Weights of a small GPT-style language model, trained from scratch on English Wikipedia.
Size: 15 layers, width 96, 3 heads of 32, vocabulary 1024, 1.81M parameters.
Architecture: LayerNorm before each block, learned positions, biases on query, key and value, tied embeddings, capped logits.
Training: a variant of Adam for these matrices, 85M tokens, 10386 steps.
Each number is 50 + 10 x the weight over the matrix's rms, rounded and kept within 0 to 99. Layers, rows and columns count from 0.

# v: layer 4 attention value, 96x96, rms 0.0617, rows 44-80, columns 0-47
# o: layer 4 attention output (transposed), 96x96, rms 0.0576, rows 44-80, columns 0-47
# q: layer 4 attention query, 96x96, rms 0.0704, rows 64-95, columns 0-47
# k: layer 4 attention key, 96x96, rms 0.0676, rows 64-95, columns 0-47
v44:51 59 55 50 65 63 43 32 54 54 34 56 49 28 45 48 68 66 37 63 38 52 37 43 65 68 64 46 61 49 58 46 34 66 47 48 62 19 59 59 63 44 32 48 46 45 52 41
o44:61 51 51 60 45 62 52 49 54 47 16 58 60 23 43 48 37 51 47 45 57 45 48 49 51 37 58 56 51 52 49 72 48 49 60 60 59 46 55 64 44 50 16 49 43 61 53 50
v45:52 44 52 54 43 43 49 61 57 49 55 20 53 64 56 43 49 44 59 44 62 55 52 45 44 46 36 50 58 63 24 37 52 55 56 46 54 64 35 39 47 50 57 58 60 63 40 43
o45:40 43 55 49 50 52 51 52 43 44 70 45 51 78 59 48 58 45 56 51 48 54 42 52 43 47 45 50 36 51 44 54 44 58 49 47 55 56 44 48 48 46 68 58 60 51 48 50
v46:49 61 46 40 52 43 42 71 54 46 48 38 48 50 61 42 41 38 45 48 56 60 45 50 64 62 53 47 39 36 57 53 46 43 55 55 50 52 47 64 43 41 57 57 53 52 36 55
o46:40 57 57 60 63 59 47 39 60 59 53 56 41 42 46 47 55 41 57 49 50 38 54 46 41 45 48 53 47 51 43 43 51 52 55 53 55 52 48 34 47 55 57 47 40 47 55 53
v47:46 52 37 55 63 49 41 67 53 37 51 45 51 58 59 60 46 50 72 44 54 23 56 49 44 38 43 52 45 43 18 53 48 56 47 56 51 56 23 41 49 52 65 55 54 58 51 44
o47:47 57 60 52 46 52 41 58 47 47 77 47 61 80 52 39 60 57 53 56 55 63 57 47 41 44 41 42 56 49 56 69 42 49 52 44 41 48 52 53 51 42 70 57 46 52 51 59
v48:45 54 47 41 44 60 47 46 55 47 49 54 32 44 46 47 52 45 22 45 68 52 39 47 50 58 57 30 49 52 45 56 51 32 67 57 44 49 60 79 58 42 51 51 51 49 56 52
o48:54 54 65 53 59 42 56 46 50 55 41 39 49 32 44 57 44 49 53 52 29 40 51 44 55 60 52 63 51 50 63 45 60 57 39 43 59 55 51 34 52 55 41 43 61 49 46 32
v49:50 36 41 55 50 50 48 41 57 61 47 59 49 49 59 54 58 64 80 49 55 41 46 55 38 73 46 46 62 53 27 52 57 55 29 44 59 61 32 45 56 55 62 40 59 44 46 57
o49:47 41 49 60 49 49 44 53 35 41 61 53 67 71 55 38 56 51 42 55 50 54 61 46 52 24 43 52 43 57 46 65 42 41 58 45 63 51 52 52 49 38 51 66 39 54 63 52
v50:50 35 47 58 49 48 41 69 55 41 82 25 53 75 59 60 67 34 66 44 54 48 65 37 33 36 30 56 68 54 40 36 54 46 33 38 53 75 26 39 45 44 75 59 46 58 52 55
o50:31 48 49 49 55 42 43 56 50 42 99 43 57 96 68 52 62 45 60 52 49 57 61 50 53 52 55 50 55 50 50 52 48 45 46 34 50 60 39 48 51 44 89 56 46 44 54 52
v51:56 47 55 55 45 51 39 70 50 49 63 50 49 75 56 57 47 38 66 43 53 54 54 58 36 42 45 66 62 34 53 47 59 34 50 36 52 79 35 42 50 51 63 65 41 56 52 43
o51:31 49 48 45 55 49 42 49 47 47 99 38 53 86 66 58 64 46 52 53 48 53 58 53 54 58 53 49 48 57 46 36 45 53 47 30 43 60 42 42 55 57 84 45 49 40 45 55
v52:43 53 48 47 60 49 48 47 46 55 46 58 65 43 63 60 57 62 37 65 45 38 51 50 69 61 59 46 55 56 59 54 41 59 32 43 47 38 54 50 59 59 36 39 44 44 48 57
o52:51 57 52 54 47 54 52 55 58 49 39 56 57 47 46 48 42 58 50 55 56 48 62 49 53 46 50 48 61 40 49 64 48 44 54 56 48 41 47 51 52 50 39 59 46 59 56 56
v53:50 50 59 44 48 60 56 43 54 43 37 57 42 51 55 53 45 58 40 62 45 39 58 38 55 44 53 53 39 49 62 51 55 50 55 46 44 38 58 47 47 49 37 50 39 38 57 55
o53:64 65 50 52 46 44 50 56 59 51 33 52 56 38 37 53 45 60 45 49 47 44 50 54 54 54 50 48 68 41 62 54 54 42 52 53 37 34 52 53 51 49 36 50 54 64 43 52
v54:55 57 43 46 44 46 70 48 47 52 25 59 50 37 48 38 44 63 27 49 51 55 38 46 67 51 69 43 47 45 46 68 47 62 63 66 39 37 72 54 47 43 28 48 41 31 53 56
o54:63 50 52 53 51 47 59 44 50 60 03 54 44 10 38 51 39 55 43 49 45 37 34 51 50 52 44 54 47 50 51 43 55 47 48 60 51 36 61 48 48 55 19 35 59 45 49 53
v55:44 56 36 66 63 42 45 59 43 42 45 44 47 55 45 59 37 52 48 32 60 39 55 49 52 64 53 43 56 26 12 53 48 45 68 39 34 63 50 49 32 43 56 52 37 53 55 57
o55:51 65 68 43 53 67 56 58 58 62 61 56 63 61 60 44 51 41 61 51 53 44 60 36 47 52 44 46 41 64 58 53 47 56 38 64 48 41 32 44 50 63 61 59 49 46 50 62
v56:54 47 52 53 47 53 33 64 45 38 72 35 51 64 51 61 58 35 65 45 46 44 66 42 44 39 39 48 59 38 37 47 51 43 42 40 43 71 38 31 47 42 52 57 57 64 50 46
o56:39 47 51 46 48 49 45 58 46 52 90 52 54 85 60 47 56 47 59 49 55 54 63 47 51 56 54 50 53 51 45 50 48 45 49 45 48 57 45 48 50 50 77 44 42 47 52 62
v57:48 61 40 65 52 41 52 74 60 66 56 45 52 50 45 42 48 61 57 46 52 50 51 58 47 46 45 60 48 54 64 38 50 53 40 42 50 59 48 44 55 71 43 45 42 73 43 56
o57:37 56 55 47 44 46 55 48 40 37 66 48 54 82 56 51 50 39 54 55 59 48 57 52 48 53 47 41 41 44 40 62 39 59 50 54 52 55 44 50 63 47 63 61 42 51 63 63
v58:55 47 55 58 35 51 53 72 58 41 45 41 42 48 43 48 39 44 52 39 41 57 50 51 40 44 56 36 50 26 53 67 57 42 71 42 42 64 65 50 40 31 53 69 42 39 50 57
o58:42 53 57 45 62 47 59 38 62 61 46 56 52 39 57 66 61 49 52 48 42 41 39 52 57 68 64 53 48 59 54 35 50 59 38 53 44 45 42 35 52 62 49 35 56 37 41 46
v59:47 34 52 45 55 61 43 45 47 38 49 61 69 57 50 39 53 39 65 44 24 49 59 60 51 48 56 50 50 53 44 46 45 76 57 39 36 52 48 35 72 29 47 48 53 49 65 51
o59:57 41 44 49 49 38 50 47 53 57 49 52 34 34 46 56 51 70 40 54 63 53 46 50 56 51 53 49 63 46 57 46 52 36 43 50 50 47 58 58 33 52 48 42 68 43 33 49
v60:46 56 50 42 51 47 49 34 48 65 48 58 52 33 54 56 49 56 43 67 55 42 39 49 69 70 46 49 40 59 59 41 48 60 31 54 48 27 55 63 65 57 42 36 56 36 53 43
o60:61 54 47 62 43 53 52 52 47 37 29 55 53 30 36 39 37 57 45 53 57 53 56 49 45 34 43 49 50 47 44 63 47 47 58 61 48 53 59 61 54 45 28 64 41 66 61 50
v61:52 38 44 56 57 39 40 47 47 61 61 47 52 49 59 51 61 55 66 44 49 50 43 45 46 61 36 55 63 39 31 46 41 45 30 42 59 64 26 25 68 71 67 41 48 67 46 51
o61:46 40 53 52 46 63 44 52 45 44 80 49 63 78 61 38 54 46 57 54 65 56 73 43 50 30 44 40 41 57 43 61 41 49 57 55 59 57 38 61 51 39 65 71 42 50 65 60
v62:59 40 53 51 43 45 35 57 51 47 66 53 69 63 63 43 52 51 62 45 41 48 43 50 39 51 43 41 54 71 33 55 51 48 49 53 51 63 35 43 55 60 48 49 49 59 56 55
o62:40 34 46 49 46 49 54 57 42 58 80 52 53 67 54 50 68 60 47 55 51 55 41 53 51 47 50 53 49 48 43 47 39 51 35 40 54 56 58 51 56 42 56 55 57 42 55 47
v63:54 56 57 78 48 42 41 43 54 44 45 52 57 45 52 44 48 54 45 46 46 69 55 47 29 25 44 48 43 55 57 44 48 53 54 54 44 54 62 30 29 71 56 51 49 34 62 60
o63:44 41 47 31 36 40 70 43 54 53 52 35 54 56 55 74 62 43 44 51 45 48 32 59 59 75 58 42 52 58 65 58 59 48 33 46 35 34 39 64 63 51 44 49 64 60 56 31
q64:65 54 53 56 45 51 54 57 37 53 28 58 55 29 39 47 40 50 49 54 58 36 40 48 51 49 37 48 45 56 44 61 41 62 50 67 54 47 60 39 56 48 32 51 59 55 46 43
k64:46 64 53 41 49 37 38 53 47 41 46 47 42 53 61 56 58 34 45 46 31 66 47 40 58 62 46 28 48 50 76 47 43 47 43 47 56 42 47 52 46 48 60 56 47 37 62 60
q65:48 60 41 52 70 50 47 42 53 54 48 46 31 57 54 56 48 47 35 51 55 49 60 53 45 46 63 47 50 48 61 47 65 44 50 48 57 48 49 42 44 48 58 43 57 51 45 50
k65:43 47 55 52 45 59 44 64 49 37 53 50 56 42 48 43 38 58 37 64 49 44 35 41 43 61 62 63 49 63 35 47 56 33 48 64 52 55 49 55 47 39 46 47 54 59 47 58
q66:46 44 51 38 40 46 49 49 53 44 56 47 43 54 57 56 51 44 52 41 35 56 52 59 46 56 58 53 55 52 50 44 56 46 53 46 49 53 39 50 45 55 62 52 56 39 45 53
k66:47 51 36 39 49 55 55 42 56 54 56 54 66 43 46 43 47 62 74 53 50 41 63 58 48 80 46 35 54 48 52 46 51 51 58 58 49 62 61 54 37 58 52 45 49 48 50 62
q67:48 67 63 60 63 44 56 61 46 58 49 66 48 50 50 45 56 49 34 55 45 44 39 51 48 50 44 48 43 37 47 50 46 54 50 53 57 43 51 48 55 53 46 48 57 50 46 57
k67:56 50 51 54 46 41 27 46 49 52 47 53 27 52 55 51 35 50 42 47 53 48 55 42 47 52 62 50 48 53 58 50 47 34 44 43 54 53 65 40 49 53 38 34 48 32 53 61
q68:53 48 40 61 37 50 56 50 45 48 45 67 55 39 42 44 61 57 51 57 51 60 40 46 57 51 46 45 46 52 45 52 38 45 47 58 46 51 57 52 66 48 39 39 48 50 55 44
k68:57 49 41 39 52 33 37 40 54 48 46 46 48 43 60 62 52 41 50 54 27 58 55 44 55 57 50 36 45 54 56 48 31 57 47 48 47 48 51 34 54 57 50 44 55 49 50 59
q69:33 46 41 49 44 46 50 54 46 48 67 42 43 75 59 48 75 44 53 52 48 63 59 54 55 57 55 49 59 53 61 45 53 42 50 36 51 54 30 54 40 48 69 55 45 42 66 51
k69:49 56 35 52 54 56 54 49 57 54 45 67 68 47 43 46 41 56 66 49 70 28 60 60 39 51 51 63 45 36 33 57 54 41 56 60 43 59 45 52 59 53 54 35 45 57 50 51
q70:50 50 55 50 42 34 44 49 54 42 66 43 60 48 48 55 46 39 50 42 43 47 56 58 46 54 49 50 59 44 58 51 44 44 51 52 51 44 34 57 49 61 56 54 59 53 38 52
k70:53 47 52 54 36 66 55 43 65 67 53 43 45 48 58 37 53 52 79 47 56 46 50 43 56 60 57 51 47 52 52 37 46 52 59 57 33 65 67 59 51 69 47 50 62 49 54 59
q71:41 59 57 52 63 57 53 50 49 65 45 59 41 50 63 54 51 47 52 52 59 50 59 41 54 51 48 37 46 63 50 63 56 55 39 55 50 44 52 48 48 32 49 40 44 39 65 41
k71:43 59 54 55 50 58 45 60 46 41 43 47 47 48 52 33 55 53 39 47 67 53 41 45 42 56 46 60 49 50 36 40 45 50 55 56 54 45 63 41 40 43 59 68 64 60 36 52
q72:37 47 48 49 47 50 42 50 42 51 63 47 49 59 60 51 58 39 60 43 54 65 47 46 44 57 42 51 42 52 50 52 52 45 48 44 65 59 46 51 49 54 49 52 42 46 59 54
k72:51 57 56 55 57 49 52 45 58 49 47 64 71 45 64 56 51 56 53 62 47 49 50 48 56 62 47 48 58 60 23 55 41 50 49 46 58 46 47 59 58 56 63 39 62 47 43 57
q73:47 49 60 55 56 42 46 60 60 51 44 63 60 45 49 61 53 51 46 57 51 41 53 41 52 57 47 61 51 54 67 47 43 52 52 43 36 57 54 44 61 40 49 53 63 59 53 47
k73:51 41 56 51 54 55 61 58 48 49 50 35 29 36 50 48 47 39 55 48 49 52 39 52 48 29 39 58 43 52 49 37 51 61 60 51 45 47 55 41 43 41 47 60 58 70 39 46
q74:53 54 55 48 53 49 56 54 53 61 42 53 47 45 52 53 51 63 50 52 61 51 51 45 49 45 39 44 45 59 48 56 60 60 45 50 34 44 51 53 52 47 50 47 38 49 57 52
k74:47 43 46 62 53 52 51 61 29 56 48 55 50 56 47 35 66 46 45 37 57 51 47 46 48 45 59 46 55 53 62 54 52 40 49 45 48 48 58 50 48 48 57 53 42 47 62 51
q75:40 54 39 55 57 42 49 49 60 45 70 54 45 69 59 55 75 43 52 39 41 62 59 62 46 47 49 56 54 40 50 50 62 48 39 40 50 53 32 46 36 44 64 55 49 40 63 44
k75:51 40 43 57 52 56 54 39 55 65 42 58 60 51 58 54 42 60 76 61 68 36 54 44 49 64 66 47 47 59 27 54 45 55 63 58 42 63 54 49 52 59 48 39 51 59 44 57
q76:46 56 58 54 50 46 47 53 43 44 56 45 52 53 50 59 46 52 61 51 55 48 45 51 64 43 43 52 59 46 55 55 37 59 51 48 41 49 42 45 53 47 56 62 52 62 42 61
k76:48 60 55 59 51 56 60 64 54 53 53 35 37 48 48 48 44 45 54 37 68 56 47 48 36 37 50 57 50 46 49 51 57 45 52 45 49 53 56 46 45 54 55 45 52 54 47 39
q77:62 63 57 53 46 42 65 36 50 52 31 47 56 28 38 41 37 50 48 40 38 44 42 52 51 43 56 42 61 55 47 63 46 46 53 60 42 37 53 51 48 58 37 50 59 59 44 55
k77:39 48 39 32 56 62 53 46 37 50 52 34 31 54 45 49 51 37 43 42 37 54 34 49 49 59 56 61 53 56 67 24 55 50 49 46 48 41 58 45 39 47 45 57 55 52 39 67
q78:67 51 48 39 40 44 60 35 46 52 37 50 40 30 35 45 36 46 52 41 46 57 45 63 43 43 45 43 52 47 43 57 61 40 44 59 54 47 59 48 50 57 47 55 52 57 39 49
k78:44 49 43 50 44 41 50 44 60 45 47 58 56 47 55 49 52 53 59 46 19 60 45 44 57 69 67 32 51 58 66 51 50 55 56 51 52 55 44 52 48 51 50 54 41 39 68 64
q79:63 57 63 45 55 43 49 51 59 57 50 55 46 48 50 50 44 43 48 60 58 46 60 53 58 51 62 49 53 41 54 53 53 45 47 52 44 43 48 43 48 44 47 54 44 55 51 45
k79:51 54 49 51 40 54 59 60 55 46 45 42 49 54 48 33 55 47 50 48 49 51 42 43 49 46 47 68 50 48 53 44 52 60 57 63 43 65 40 46 53 50 50 68 60 61 31 50
q80:34 47 50 46 44 53 48 60 39 42 56 63 49 54 55 40 59 52 48 41 51 52 52 55 43 56 46 50 49 36 46 44 50 51 56 48 56 50 48 47 54 59 53 47 45 39 52 54
k80:59 52 47 57 55 41 46 49 57 47 50 61 55 57 56 50 45 54 60 53 47 48 60 44 54 70 55 45 45 54 49 49 39 52 45 53 57 49 56 46 55 59 46 35 57 35 49 50
q81:49 50 42 50 52 47 52 63 51 50 52 53 46 62 49 53 55 49 50 52 48 44 63 44 54 55 58 41 49 50 54 55 60 42 47 42 51 55 44 40 46 38 52 55 48 39 67 46
k81:41 62 54 42 64 61 51 56 46 55 33 42 41 43 51 50 43 42 54 58 63 56 48 44 46 58 48 71 49 49 32 34 47 57 58 63 48 49 51 38 43 50 48 64 50 68 44 49
q82:43 65 54 50 51 50 59 34 60 69 51 58 37 38 46 60 50 38 48 47 44 41 62 59 43 59 52 53 50 43 48 47 54 45 44 45 49 42 37 57 49 37 45 39 61 54 43 57
k82:46 42 40 49 47 64 47 53 46 47 43 39 56 56 55 48 45 48 46 52 59 42 58 49 56 54 68 47 41 63 38 40 54 59 59 45 47 53 53 45 57 53 42 53 49 53 38 65
q83:46 61 42 51 59 46 46 64 59 65 49 67 52 39 47 58 53 50 36 65 57 44 60 47 51 53 52 43 51 47 44 53 54 49 50 52 43 51 40 49 44 37 53 48 48 44 47 50
k83:55 40 54 40 52 61 46 42 38 52 38 38 45 52 56 51 56 47 44 49 50 54 53 41 44 57 59 58 43 48 49 43 48 54 64 56 30 47 60 34 47 47 37 62 47 60 44 56
q84:55 49 41 43 52 44 57 56 48 65 51 52 49 43 44 51 46 50 44 42 55 54 49 60 47 40 53 38 53 55 53 56 59 30 39 43 63 51 44 48 53 47 46 38 50 53 54 39
k84:56 43 39 46 51 53 55 45 46 44 50 49 52 45 63 44 58 59 49 48 32 52 49 40 52 52 81 46 54 49 46 49 51 69 56 62 48 61 58 48 43 47 49 60 39 60 45 56
q85:64 61 46 55 47 59 50 51 61 56 30 52 64 28 41 51 33 50 46 65 57 45 50 48 56 51 53 46 46 49 48 50 39 50 60 60 49 48 64 45 57 52 23 48 51 56 43 54
k85:57 42 59 34 48 46 55 47 36 44 47 34 29 56 39 52 50 42 35 42 29 67 41 57 51 36 45 63 55 44 70 34 65 52 54 56 49 37 41 43 33 42 49 59 55 68 38 48
q86:51 73 47 55 46 62 51 43 60 60 37 59 52 36 40 54 39 45 44 63 42 34 54 43 58 57 59 46 51 47 58 65 45 54 50 62 39 44 63 45 52 50 28 49 68 68 47 49
k86:46 48 58 31 51 58 53 62 41 46 32 27 30 49 28 52 38 43 30 40 44 62 31 52 54 47 44 64 57 58 55 25 64 50 51 55 57 43 54 41 43 42 41 60 47 62 29 55
q87:51 40 44 44 55 45 42 47 44 51 67 46 43 56 55 45 49 46 49 57 49 65 51 50 44 57 51 54 40 53 41 46 61 42 53 50 61 64 43 50 38 59 61 49 37 52 47 48
k87:47 46 52 49 57 31 55 29 55 52 49 67 67 47 55 62 61 65 63 58 41 49 55 50 53 47 61 46 53 48 29 61 36 52 46 45 49 51 36 50 49 50 48 46 37 45 59 54
q88:58 56 40 51 47 48 52 53 55 56 28 57 54 37 33 55 35 43 47 54 57 50 52 43 51 56 48 48 44 58 45 57 37 60 55 63 49 39 64 55 59 49 30 43 50 70 39 54
k88:57 54 61 45 45 48 58 52 42 51 45 42 39 42 48 51 59 54 44 39 25 68 47 54 61 50 43 47 53 55 72 44 49 50 52 46 49 40 52 58 58 49 49 63 54 58 51 51
q89:57 66 45 49 68 47 48 48 55 57 45 57 40 53 46 62 63 38 48 57 46 38 64 47 46 48 52 58 50 40 50 47 61 48 52 45 37 43 42 50 52 51 49 49 62 55 49 51
k89:57 38 49 51 45 54 59 60 42 59 45 40 49 52 54 44 39 52 41 43 65 55 48 52 41 48 52 61 35 54 49 38 60 49 58 51 38 51 42 40 62 45 48 58 49 59 47 48
q90:52 48 47 43 53 46 55 33 58 58 26 38 57 31 38 47 39 43 51 44 50 52 53 57 56 47 54 46 58 49 49 54 47 51 54 64 43 40 55 55 42 56 32 53 56 56 51 57
k90:48 43 33 47 35 57 57 53 41 46 45 45 50 55 49 40 47 49 48 42 50 54 34 45 53 53 44 48 53 55 71 42 53 61 53 60 51 47 46 54 29 46 52 56 54 61 42 54
q91:59 57 40 56 57 45 53 39 58 53 37 60 58 35 42 57 53 44 45 41 38 41 47 33 48 54 42 55 58 50 57 46 43 53 50 54 47 43 57 52 63 48 38 46 51 55 51 57
k91:51 43 52 56 40 52 48 42 41 58 56 32 47 44 48 41 44 45 46 52 52 47 58 62 55 38 39 52 42 65 65 47 52 56 46 47 47 45 49 54 56 59 53 61 51 67 48 45
q92:42 45 54 41 53 50 62 46 46 50 62 46 48 60 61 39 50 49 47 54 55 55 49 54 56 49 47 41 41 44 50 48 63 44 46 45 60 58 47 52 45 43 59 53 29 33 63 51
k92:46 51 45 53 45 50 45 53 56 44 47 62 60 63 47 52 59 49 46 53 57 40 48 36 39 59 47 55 58 49 32 57 34 50 46 52 62 55 44 38 46 44 54 56 53 52 41 47
q93:60 54 49 54 48 51 51 35 59 55 27 44 58 34 34 49 29 48 57 50 51 50 46 48 54 54 59 53 47 56 48 51 39 51 58 70 40 40 59 46 54 50 30 51 58 66 33 54
k93:54 43 50 43 52 50 57 47 40 52 46 30 38 51 43 46 59 46 33 48 41 57 38 47 61 44 38 58 61 48 66 41 62 53 47 56 49 38 43 63 33 43 48 66 51 51 46 52
q94:52 38 48 46 32 49 38 56 34 31 45 38 54 52 45 48 45 48 52 45 37 56 32 46 58 53 43 51 56 55 52 47 45 61 53 53 50 60 55 47 52 55 50 53 50 60 47 52
k94:54 61 53 46 52 44 58 49 64 52 61 52 46 41 45 54 54 46 61 44 56 51 51 54 54 41 46 34 55 62 51 61 49 55 37 53 56 45 48 63 58 60 51 52 47 35 63 54
q95:41 50 52 55 56 47 38 51 50 43 71 53 52 64 54 56 63 44 56 56 52 50 55 43 45 55 59 54 44 52 52 41 51 56 46 36 43 65 45 47 43 47 63 41 36 42 50 51
k95:51 41 66 57 58 49 53 41 52 64 49 53 47 43 47 50 50 58 54 52 64 42 53 55 49 41 57 57 48 47 26 56 45 50 48 52 52 46 46 42 60 55 47 43 55 59 54 49
v64:65 39 47 39 51 51 63 30 33 61 57 67 36 47 45 45 49 40 71 57 56 53 39 66 50 48 55 42 60 62 29 56 59 65 54 51 66 46 52 56 68 55 57 52 43 46 46 32
o64:50 34 46 56 50 56 39 43 43 46 53 48 48 41 53 40 53 59 46 56 56 64 56 55 52 34 49 69 50 47 32 48 49 36 39 43 61 54 68 61 38 42 35 57 50 45 50 62
v65:52 42 67 39 52 68 56 46 37 51 60 32 49 56 50 53 61 31 51 56 40 69 47 48 61 52 42 57 61 53 36 34 58 49 55 47 58 54 55 56 37 47 59 43 53 41 50 62
o65:43 45 45 52 49 49 45 52 49 45 93 55 47 76 55 47 58 60 46 59 59 55 53 49 44 56 45 51 45 45 51 51 53 50 47 39 52 68 44 53 53 40 71 56 46 46 60 41
v66:52 35 50 48 55 46 45 43 45 59 64 32 36 61 40 57 71 37 42 44 37 66 40 45 55 49 62 61 60 61 42 41 65 45 36 42 72 45 54 55 40 31 59 56 47 37 42 31
o66:34 33 38 52 52 49 53 51 47 52 90 51 46 72 62 46 59 46 61 44 48 55 61 47 50 47 55 54 48 54 37 50 46 56 50 30 52 66 44 58 43 61 71 51 40 40 63 58
v67:54 57 42 65 41 33 45 54 48 38 51 55 43 50 35 49 34 54 42 45 45 42 46 66 32 21 49 51 51 42 58 54 48 34 48 49 50 65 45 44 46 51 43 70 62 55 44 41
o67:54 46 40 45 59 51 54 43 44 57 33 44 45 38 46 47 49 36 57 41 43 49 39 48 58 55 53 51 48 60 41 39 49 62 50 53 53 41 53 51 48 66 44 29 47 42 39 49
v68:51 50 52 57 40 59 48 51 54 43 55 41 42 51 41 54 57 39 28 59 50 67 49 35 54 54 59 66 56 30 41 39 49 44 53 38 42 61 55 66 43 49 42 51 52 41 42 57
o68:41 41 56 40 67 41 65 63 47 53 51 61 48 59 50 41 59 58 63 53 63 47 64 48 42 58 37 44 33 67 48 46 43 64 49 48 49 54 49 49 51 50 64 61 40 44 56 45
v69:54 47 42 56 42 51 44 51 40 60 60 30 33 56 33 50 40 26 48 44 51 51 38 53 34 44 39 52 43 61 40 38 55 38 46 51 63 56 49 38 38 43 51 50 51 52 46 41
o69:50 39 41 45 49 48 55 45 35 43 56 47 45 56 50 42 48 41 56 42 50 64 41 55 42 48 42 52 39 60 41 39 47 53 50 52 53 56 56 56 43 58 58 49 48 49 52 50
v70:44 44 48 50 51 46 48 29 46 44 45 54 39 49 44 53 51 36 60 54 49 42 43 38 53 50 38 42 60 45 36 59 41 51 48 57 39 51 53 62 60 58 54 54 62 54 44 35
o70:57 48 50 46 55 55 47 52 41 47 48 51 56 45 56 39 46 59 49 43 40 48 60 57 48 37 57 56 53 51 42 58 54 42 58 54 66 49 45 45 49 41 43 48 43 57 50 53
v71:52 26 50 36 60 51 52 44 51 57 56 55 38 58 50 54 58 41 65 53 32 44 53 48 48 67 49 38 60 53 41 46 63 65 49 47 58 46 38 60 58 42 58 46 32 28 54 64
o71:54 46 48 54 41 47 42 47 52 48 73 50 54 55 54 43 53 57 47 51 51 63 48 56 54 43 53 65 57 48 47 51 49 39 41 44 56 51 67 58 46 46 52 54 54 58 47 58
v72:40 52 48 49 66 36 45 52 54 46 38 54 50 59 53 46 37 39 78 60 64 26 68 33 39 42 41 31 43 27 38 56 45 57 48 47 34 53 54 35 57 62 49 57 58 62 40 74
o72:65 80 49 50 54 65 42 50 65 49 36 43 57 46 58 57 36 46 44 40 42 36 53 56 49 58 57 52 58 50 62 52 49 36 64 73 36 32 47 47 51 46 51 51 45 67 35 38
v73:44 45 52 43 43 59 37 55 47 44 49 43 48 62 48 47 57 30 22 46 39 56 44 43 63 43 65 71 58 27 54 46 64 65 42 42 51 43 32 47 51 42 42 73 31 59 53 50
o73:40 39 55 43 50 43 66 56 50 59 53 54 47 46 62 39 63 59 65 48 56 45 66 41 42 52 45 35 39 65 42 49 35 59 57 42 45 58 57 57 41 59 61 53 52 40 48 67
v74:45 41 47 36 48 54 60 47 40 48 65 40 41 45 48 49 54 23 41 52 39 59 40 56 54 35 57 59 61 67 49 40 55 38 57 43 57 50 47 52 53 46 51 56 44 58 47 36
o74:47 32 48 51 49 46 50 44 45 50 77 50 42 64 57 43 64 57 54 52 56 63 46 50 42 48 47 58 43 51 37 43 49 50 39 38 54 59 49 55 46 56 63 48 46 35 56 53
v75:53 47 47 49 55 32 47 40 45 53 50 57 51 48 44 47 47 53 47 53 74 36 45 41 48 41 39 41 54 45 33 57 44 40 51 54 55 55 47 42 63 56 52 61 63 54 60 41
o75:52 57 54 56 54 61 43 42 60 54 33 43 50 23 52 58 40 36 56 36 44 47 47 53 57 49 62 59 54 45 45 50 52 47 52 59 54 40 52 50 44 57 43 42 52 50 32 52
v76:49 59 58 59 55 57 48 63 65 55 42 52 47 44 42 49 39 56 48 55 68 39 47 46 43 57 50 51 38 41 40 42 45 64 48 46 60 50 40 48 46 55 46 49 65 48 47 67
o76:51 59 54 53 49 35 43 51 54 44 27 50 52 40 53 60 45 38 52 47 54 51 58 51 48 57 47 49 52 55 59 58 56 41 52 60 45 34 58 45 48 50 45 59 46 63 48 37
v77:60 48 44 51 41 65 58 41 39 40 54 62 45 40 47 51 46 65 30 50 42 58 48 61 50 35 47 64 59 51 31 51 58 68 56 41 55 44 45 55 52 31 60 56 44 51 48 51
o77:38 49 59 54 49 42 58 47 48 52 38 36 53 44 54 48 49 44 58 50 56 44 48 42 56 55 59 45 47 56 50 49 52 41 32 50 50 49 55 49 54 54 45 42 61 37 46 36
v78:42 68 46 67 45 55 53 69 44 52 48 38 48 46 53 46 50 65 33 52 40 67 43 47 44 38 58 71 55 48 70 47 45 42 34 52 50 59 70 48 23 38 40 58 48 60 43 43
o78:38 33 43 29 59 42 64 45 42 46 42 60 44 54 53 61 66 40 57 49 53 49 52 47 56 60 47 45 46 76 34 53 56 61 64 37 47 50 36 48 56 70 58 44 40 32 63 52
v79:45 52 50 60 41 46 58 49 53 49 45 68 66 39 53 45 47 86 45 59 52 34 61 68 45 59 57 44 46 46 61 69 46 63 53 52 39 52 41 52 55 62 37 39 46 45 57 61
o79:56 54 56 51 53 46 48 54 54 57 17 58 57 32 47 52 42 50 37 52 48 45 41 48 59 56 51 43 66 52 58 53 53 52 50 56 56 32 50 42 56 44 31 48 50 51 47 43
v80:46 54 44 55 54 52 45 64 57 58 43 78 55 43 61 46 38 59 71 52 58 30 60 49 41 67 48 44 30 53 53 54 36 54 51 60 33 56 38 43 66 69 45 40 49 41 63 66
o80:63 67 59 56 47 41 46 46 56 45 24 51 57 32 38 56 41 55 39 58 52 48 45 52 57 43 46 42 62 45 68 53 53 39 54 64 46 27 62 42 58 32 33 53 54 68 41 50